{
  "n_layer": 24,
  "d_model": 160,
  "n_head": 2,
  "n_kv_head": 2,
  "head_dim": 64,
  "d_mlp": 960,
  "vocab_size": 8192,
  "activation": "gelu",
  "norm": "rmsnorm",
  "norm_place": "pre",
  "norm_eps": 1e-06,
  "positions": "rope",
  "rope_base": 3520.0,
  "rope_fraction": 0.25,
  "qk_norm": true,
  "attn_scale": 0.125,
  "bias": "none",
  "tie_embeddings": true,
  "parallel_block": false,
  "extras": ["local attention windows", "paired heads", "capped logits"],
  "init": "normal",
  "init_std_qkv": 0.0433,
  "init_std_o": 0.00699,
  "init_std_up": 0.0433,
  "init_std_down": 0.00255,
  "optimizer": "muon_variant",
  "lr": 0.00847,
  "lr_mult_o": 4.0,
  "beta1": 0.93,
  "lr_head": 0.0216,
  "warmup_steps": 0,
  "schedule": "wsd",
  "decay_fraction": 0.338,
  "decay_shape": "sqrt",
  "final_lr_fraction": 0.0,
  "batch_tokens": [32768, 65536, 98304],
  "seq_len": 512,
  "doc_mask": true,
  "train_tokens": 488100000,
  "steps": 7464,
  "dataset": "wikipedia_en"
}
Each number is 128 + 32 x the weight over the matrix's rms, rounded and kept within 0 to 255. Layers, rows and columns count from 0.

# layer 18 MLP down, 160x960, rms 0.0812, rows 0-63, columns 624-671
[[167 151 116  76 130 120  98 157 114 145 121 120 109 117 166 106  77 140 132 163  97  94 100 171 207 125 156 144 125 150 133 141  81 109  74 188 122 136  58  73 192 149 141  80  57  78  96 131]
 [109 111 141 142 115 180 149 112 134 136  85 124 121 162 143 126 135 138 129 157 107 127 104 168 130 109 148 152 108 104 185 149 115 141 148 113 167 175  80 148 115  98  80 159 102  69 143 146]
 [106 129 203 103 133 126 154 115 118 136 168 133 134  91 184 123 133 101 150 131 109 135 132 129 112 119 149 101 111 110 145 153  97 135 208 126 171 145 182 133 156  80 107 103 145  75 112  54]
 [ 95  83  50 118 147 144 101 115 145 147 128 111 142 172 100 117 150 112 138 185 114  80 186 110 123 133 152  89  54 124 194 145 126 155 132 120  90 157 135 181 167 125 131 130 162 122 140 114]
 [117 151 149 113 133  96 144 127 115 148 164 135  90 142 115  90  77  55 126 171 194 175 177 102 121 168 173 168 134  77  88 162 172  97  87 163 145 106 132 171 152 100 136 153 108 109 170 106]
 [169 101  88 118 119 195 112 185 103 125  62 129 154 151 141 155 156 159  54  63 116 106 170  74 108  96 164 149 153  95 149 111 150 110 156  96 124 164 174 146  78 122 136 122 156 124 132 122]
 [ 72 104 161 113 149 150 116 112  74 107 142 142 129 150 124 119  83 156  99 104 128 103 112 108 116 207 154 146 165 104  95 103 114 163 124 154 111 153 140 170  72 148 160 162 128 164 132 153]
 [136 123 129 152 158  38 111 106 162 115  92  79 114 170 149  67 146 161 164 104 103  89 104 164 112  54 190 165 123 126 104 161 118 128 164 103 176 138 160 120 170 135 145 105 165 116  97 123]
 [107 122 141 148 147 163 134  64 103 134 190 144 153 135 141  71 189 113 129 123 134 125 117 123 130  69 144 154  83 124  58 111 180 110  74 147 133 145  82 110 135 127 143 202 173 104 139 149]
 [ 77 153 129 126 157  94 102 158 111  92 157  74  83 159 139  75 143  93  75 105 134 138 175 113 134 198 166 142 175 132 153 131 130 143 135  95 137 161 130 160 132 117  88 117 122 145 107  80]
 [136 182 166 152 138 152 144 147 165 168 148 111 186 123  78  95 104 146  84 169 141 120 110 113 101 105 158 150 103 144 146 192  74 165 199 127  90 139 153  59  91 150 175 169 115 165 103 137]
 [ 67 145 122 110  77 184 116 178 139 155 155 148 122  71 118 148 114  33 124  54 148 123 102 171  84 132  91 105 147 117  87 172  64 141 162 192 130 159 157 160 111 121 135 131 165 121  79 164]
 [127 133 165 131  90  91 137 129 133 172 120 169 159 122 123 175 186 132 138  99 107 155 162 110 136  55 129 123 141 120 178  59 113 113 128 154 166  72 111 119 139 117  94 108 162 120 115 110]
 [ 74 150  72 105 147 121 167 120 174 116 198 108  94 148 133 119 115 134 148 142 110 136 133 171 114 138 149 143 174  74 106 102 127 141  78 116 132 129 160  82 120 158  98 159 172 156 160 104]
 [ 92 151 136 120 144 105 120 140 122  90 162 156 165 117  85 159 188  69 179 101 113 122  82 102 102 154 166 141 144 162 171 118  59 196  86  98  73 139 114 152  80 127 174 131  62 171 163 179]
 [158 107 179 131  76 127 140 108 109 134  58  71 111 111 112 162 119 144 124 152 131 135 128 143 108 160 101 141 155 116 155 121  98 140 173 142  88 122 128  97 146 169 169 102 111 110 128 112]
 [155 126 137  88  89 122 138 138 101  90  61  91 104 152 182  88 137  99 185  73 191 110 142 116 160 123 152 141 128 133 143  93 145  99 130 123 143 135 148  89 170 107 132 161  94 137 100  93]
 [125 144 169 147  85 122  85 158 153  67 118 199 141 105  92  68 122 164 146 151 146 144 156 148 131 129 105 116  95 129  69 169  62 126 119 162 108 111 116 115 178 119 114  68  92 146 134  83]
 [159 163 145 188 126 138 145  94 117 182 102  94 166 153 100  99 155 122 125 135 120 148 142 140 168 109 131 107 169 149 201  99 110 113 127 120 170 131 117 100 182 137 128 113 152 139  99 143]
 [ 76 152 149 120 166  89 104 162 127 132  99 133 110 156 120 151 100 103  98 119 140  96 127 126 116 163 121  65 124  94 113 125 189 107 142 125  94 124 124 107  72  80  90 207 120  85 146 118]
 [136 192 165 118 157 189 123 127 119  98 181 150  95  80  91 130  91 137 181  51  54 161 132 139 102 125 137 111 108 148 164 129 174 116  69 110 160 132 140 144 133 139 135 207 113 130 141 110]
 [130  58  84 127 182 127 100 132  87  96  93 119 122 158 186 151 117 136 156 184 125 159 102  67  80 171 184 108  81 131 125 142 118 173 135  58 176 102 158 155 155 137 146 152 147  91 201 137]
 [107 157 157 144  88 146 114 136 140 137 160 126 167 119  61 148 140  78 137 121 141 141 142  91 173 126 125 123  98 129  78 155 200 116  96 148  60 120 119 145  94 108 122 110 127 127  90 163]
 [185 120  87 112 177  99  51 129 184 121 123  88  99 170 151  77  72 138 168 123  79 143 136 142 141 179 165 153 139 108 121 175 124 139  85 105 160 184 162 105 164  51  59  95  97  54 184 177]
 [114 117 127 160  94 136 123  91 134 134 115 151 108 160 159 122 149 129 216  96  84 180 145 178 148  84 128 173 149 129 194 104 137 125 102 143  95  91 121 108 117  68 135 107 145 131  80  84]
 [103 110 113 168 125  87 131 150 104 105 116 106 180 136 139  98 135 154 154 130 111 149 116 148 111 177 108 126 109 119 136 136 164 139  72 117 137 113 164 149 147  98 134 175 194 143 148 212]
 [122  73 139  69 160 107 100  96  75 138 123 116 133 112 106 157 114 100 129 102  97  94 152 120 173 129 145  59 204 118  92 196 162 144 136 125 123 119 153 129 169  99  81 150  91 113  96 151]
 [185 106 125 139  90 112 127 193  85 140  95 146 124  97 111 118 169 142  67 126 135 232 105 163  77 166  98 153 145 126 107 114  83  73 157 100 170 134 130  97 146 111 160  98 101 116 132 119]
 [ 70 124 113 127 106 126  56 122 141 157 105 124 169 162  98 149 156 114 107 135 103 125 126  87 164 141 124 124 116 143 179 118  89 168 140 173 153 132  52 167 144  81 135 145 165 123  82 103]
 [155  92 120 106 107  85 163 142 141 156 105 172 134 195 124 135 155 187  82 182 138 105 164 141 117 102 167 154  76  93 243 202 103  99  94 148  94  77 139 101 115 135 149 143 136 121 100 108]
 [164 140 108 115 128 140 133 140 154 153 159 125 156  84  84 175 108 108 107 101 109 136  97  84 181 137  98 145 163 133 147 160  90 165 163  97 135 146 121 154 163 114 135 158  82 152  65 120]
 [223 137 122  74 198 106  88  45 118 124 134 133 157 156  95 113  89 162 123 188 163  99 111 132 133 148 104  83 124 100 185 147 177 110 115 140 112 125 133  90 226 161 127  86 121 125 153 132]
 [161 104 111  95 174  88 112 117 150 156  96 154 101 155 128 137 116 162 167  95  95 175 148 104 160 159 130 167 115 136  92 162 149 116 124 128  93 199 102 101 147 125 150 149 105 145  71 121]
 [145  83  46 106  79 111  84 121 110 161 111 103  86  95 140 111 131 135 130 151 127 165  96 119 161  98 116 189  90 156 144 101 141 144 141  98 153 136 139 122 146  87 133 119 137 200 142 123]
 [148 107  81  88 115 150 126 128 126 167 191 134  97 101  94 118 111 173 151 138  97 186 103 125 114  97  69  94  73 146 120 116 149 160 192 110 104 160 145 117 114 167 136 122 156 143 202 102]
 [158 172 139 229 103 186 137 120  66 189 149  63 117 107 166 189 111 189 113 125 127 146  82 125 132 118 161 115  82 141 198 125 109 186  96  83 132 111 126 216 115 155  86 127 109 105 138 116]
 [125 146 134 123 109 179 146 113 146 129 110 106 120 123 119 147 132 120 206  95 173 168 117 149 101 235 105 142 161 149 154 117  91 125 134 141 158 150 128 175  88 163 120  74 149 152 159 100]
 [ 90 124  91 128 157 163 144 146 166 135 146 201 153 155  88 151  63 116 102 148 151  94  97  87 126 174 136 116 182  89 170 117 123 131 143 115 114 129  73  95 158 106 131 122 129  89 159 111]
 [ 82  87 173  99 138 122  84  67 110 149 118 120 131 109 143  47  99 168 161  69 125 184 168 109  99 127 131  61 138 112 210 137 115 164 116 145 142 114 130  74  96 163 114  88  88  93 135  75]
 [155 114 140  98 117 122 127 114 132 160 186 144  99 156  65 130  84 181 160 171 142 165 131 118 169 184 130 139 151 127 153 120  94 101 110 174 172 106  55 133  99  95 127 153 130 147 116 133]
 [100 128  69 171 111  90 133 118  66  99 128 137 133 170  91 196 197 151 140 131 138  73 116  31 104  98  63 172 211 143 138 135 132 139 155 131  89 184 160 209 100 202  91 131  85 109  96 172]
 [150 140 112  96  66  97 178 138 158 125 192 149 120 110 161  90 116 180 140  87 127  85 169 138 142 144 183 124 140 127 178 110  80 157 163  98 134 144 163 100 112  76 200 147 145 162  71  73]
 [128 128 162 114 135 137 170 177 201 155 129 112 114 113 166 107 164  81 140 119 138 168 127 141 155 190 177  96  78 132 178  98 131 127 116 154  65  96 138  76 139 150 130  40 166 116 147  84]
 [148 116 112 172 147 102 127  80  86 100 113  94 135 141 123 174 121 150 123 191 147 171 168 127 166 149  84 174 142  97 147 128 129 145 130  79 127 118 165 143 125 132 145 145  88  72 131 181]
 [136 120 144 181 147 116 119 125 144 158 147 127 125 124 130 110 126 166 104 165 152 136 168 107 151 151 112 119  82 143 197 119 139 165 167 153 120 124  73 123  80  98 159 107 167 101 101 149]
 [159 181 114 135  51 155 135  95 179 113 179 150 141 156  67 117  84 137 154 176 139 139 152  68 115  93 126  80 144 140 182 130 103 119 154  62 130 108  91 115  99 114 168 153 117 174 114 160]
 [114 114 125  36 103  76 170  77  60  76 123  97 149 134 193 117 175 155  90 108 130  90 145 115 125 154 138 120  95 123   0 120 149  57 102 106 146 155  92 150 146 105 128 154  96 176 147 128]
 [164 116 198  90  74 148  99 143 161 104 110 123 133  84 128 145 168 131 165 138 157 103  89 162 140 176 146 101 126 105 134 165  94 131 134  77 130 115 158 172 145 118 109 100 135 144  97 176]
 [133 166 137 118 185 128 129 112 115  78 120 127  97 133 119 134 129 159 137 209 155  97 134 202 155 164 172 152 157 108  89  78  85 112 121 178 168 147 153 105 155 169 112 105  82 137 136 109]
 [104 117 177 146 124 140 145  93 212 134 162 130 148 134 147 121 127 129 114 206 174  96 146 176 156 126 165 146 122  63 106 133 167 150 192 157 171 177  91 150 167 129 131 123 111 118 148 149]
 [169 125  71 142 187  57  95 109 126 184 140 136 105 132 112 120 114 178 137  83 166 100  96 176 129 103  93 138  97 118 191 169 103 116 132  76 135  50 199 134 104 141  99 113 105 151 209 147]
 [217 182  79 123 108 146 134 131 140 105 148 113  76 110 149 179 115 115 141  50 147 129  98 125 147  65 117 103 110  74  83  98 124 150  89 117  89 222 128 142 141 146 140 135 137 161 165 137]
 [125 148 169 103 164 131 182 179 120 148 135 130 168 128 124  86 116 102 152 148 171  93 152  69 135  91 119 133 116  80 151 104 177 116 117 104 175 135 102 117 114 134 112 121 101 180 180 188]
 [156 131 121  92 131  90 182 138 128 173 158 144  98 149 152 136 107 115  57 103  88 113 114 120 172  82 192 111 107 144 129 116 148 155 160 167 151 124 165 160 148 121 150 123 109 131 141  65]
 [ 98 117 174 129  99 143 141 147 114 155 119 118 136 143 150 128 133 222 132 130  76 124 164 167 132 126 119 142  61 108 143 161 177 149 155  92 112 116 116 109 126 122 102 101  70  88 140  82]
 [188 154 144 144 155 171 144 113 144  58  36 138 166 106 169 129 122 162 174 211 117  95 136 140 151  98 131 149  89 122 109 101 118 162 113 124 123 102 142 141 132 120 133 139 109 126 110 120]
 [139 193 124 133  77  90 112  60 142 150 138 197 146  97 105 101 184 125 179 114  77 120 114  90  96 134 123 128 168 146 172 164 128 134 132 146 111 132 118 181 119 128 105 146 134  93 149 102]
 [130 156 137 170 111 173 154 106 134 161  52 175 123 113 160 122 155 163  84 109 202 148  98 148  91 123 113 153  83 164 188  69 129 120 160 136  96 178 184  83 114 135 185 141  71 134 127 143]
 [137 143 155 124  96 161  92 141  93 157 107 137  88 136 118 122 126 121 150 107 167 133 111 118 122 202 143  76 150  88 135  94 100 123 146 131  88  97 167 108 131 172 122 121 106 106 127  90]
 [114  93 213 112 103 162 131 134 180 165 112 196 128 121 130 152 153  97 118 185 153 205 157 107  94 105 179 109  35  33 174 102 123  38 120 101 138 129 203 214 115 145  77 111 154  61 130 161]
 [133 123 131 132 136 146 149  88 138 144  70 129 161  75 169 128 149 149 130 164 133 139  79  80  90  94  98  78  47 166 127  70 169 166 115 114 104 139 128 140  85 152 173  93 122 153 106 106]
 [153  97 150 105 136 134 162 128 101 145 107 166 139  66 107 142 168 115 161  36 157 144 134 161 110  54 101 128 138 111 129 115 134 141  98 105 177 107 139 127 121 163 146 151 143 102 132 108]
 [139  91 116 118  95 147  97 130 151 119 105 141 102 116 127 181 133 166 130 104 135 122 112  73 174 125 139  99 207 101  58 152 102 151 134 172 190 152 136 129 185 129 138 168  95 144 159  81]
 [ 91 169 160 151 190 158 123 166 131  85 160 139 159 131 121  82 118 110 139 120 126  53 166 135 123 151 136 166  73 101 118 124 140 104 141 126 127 109 116 121 115 106  97  87  91 129 127  84]]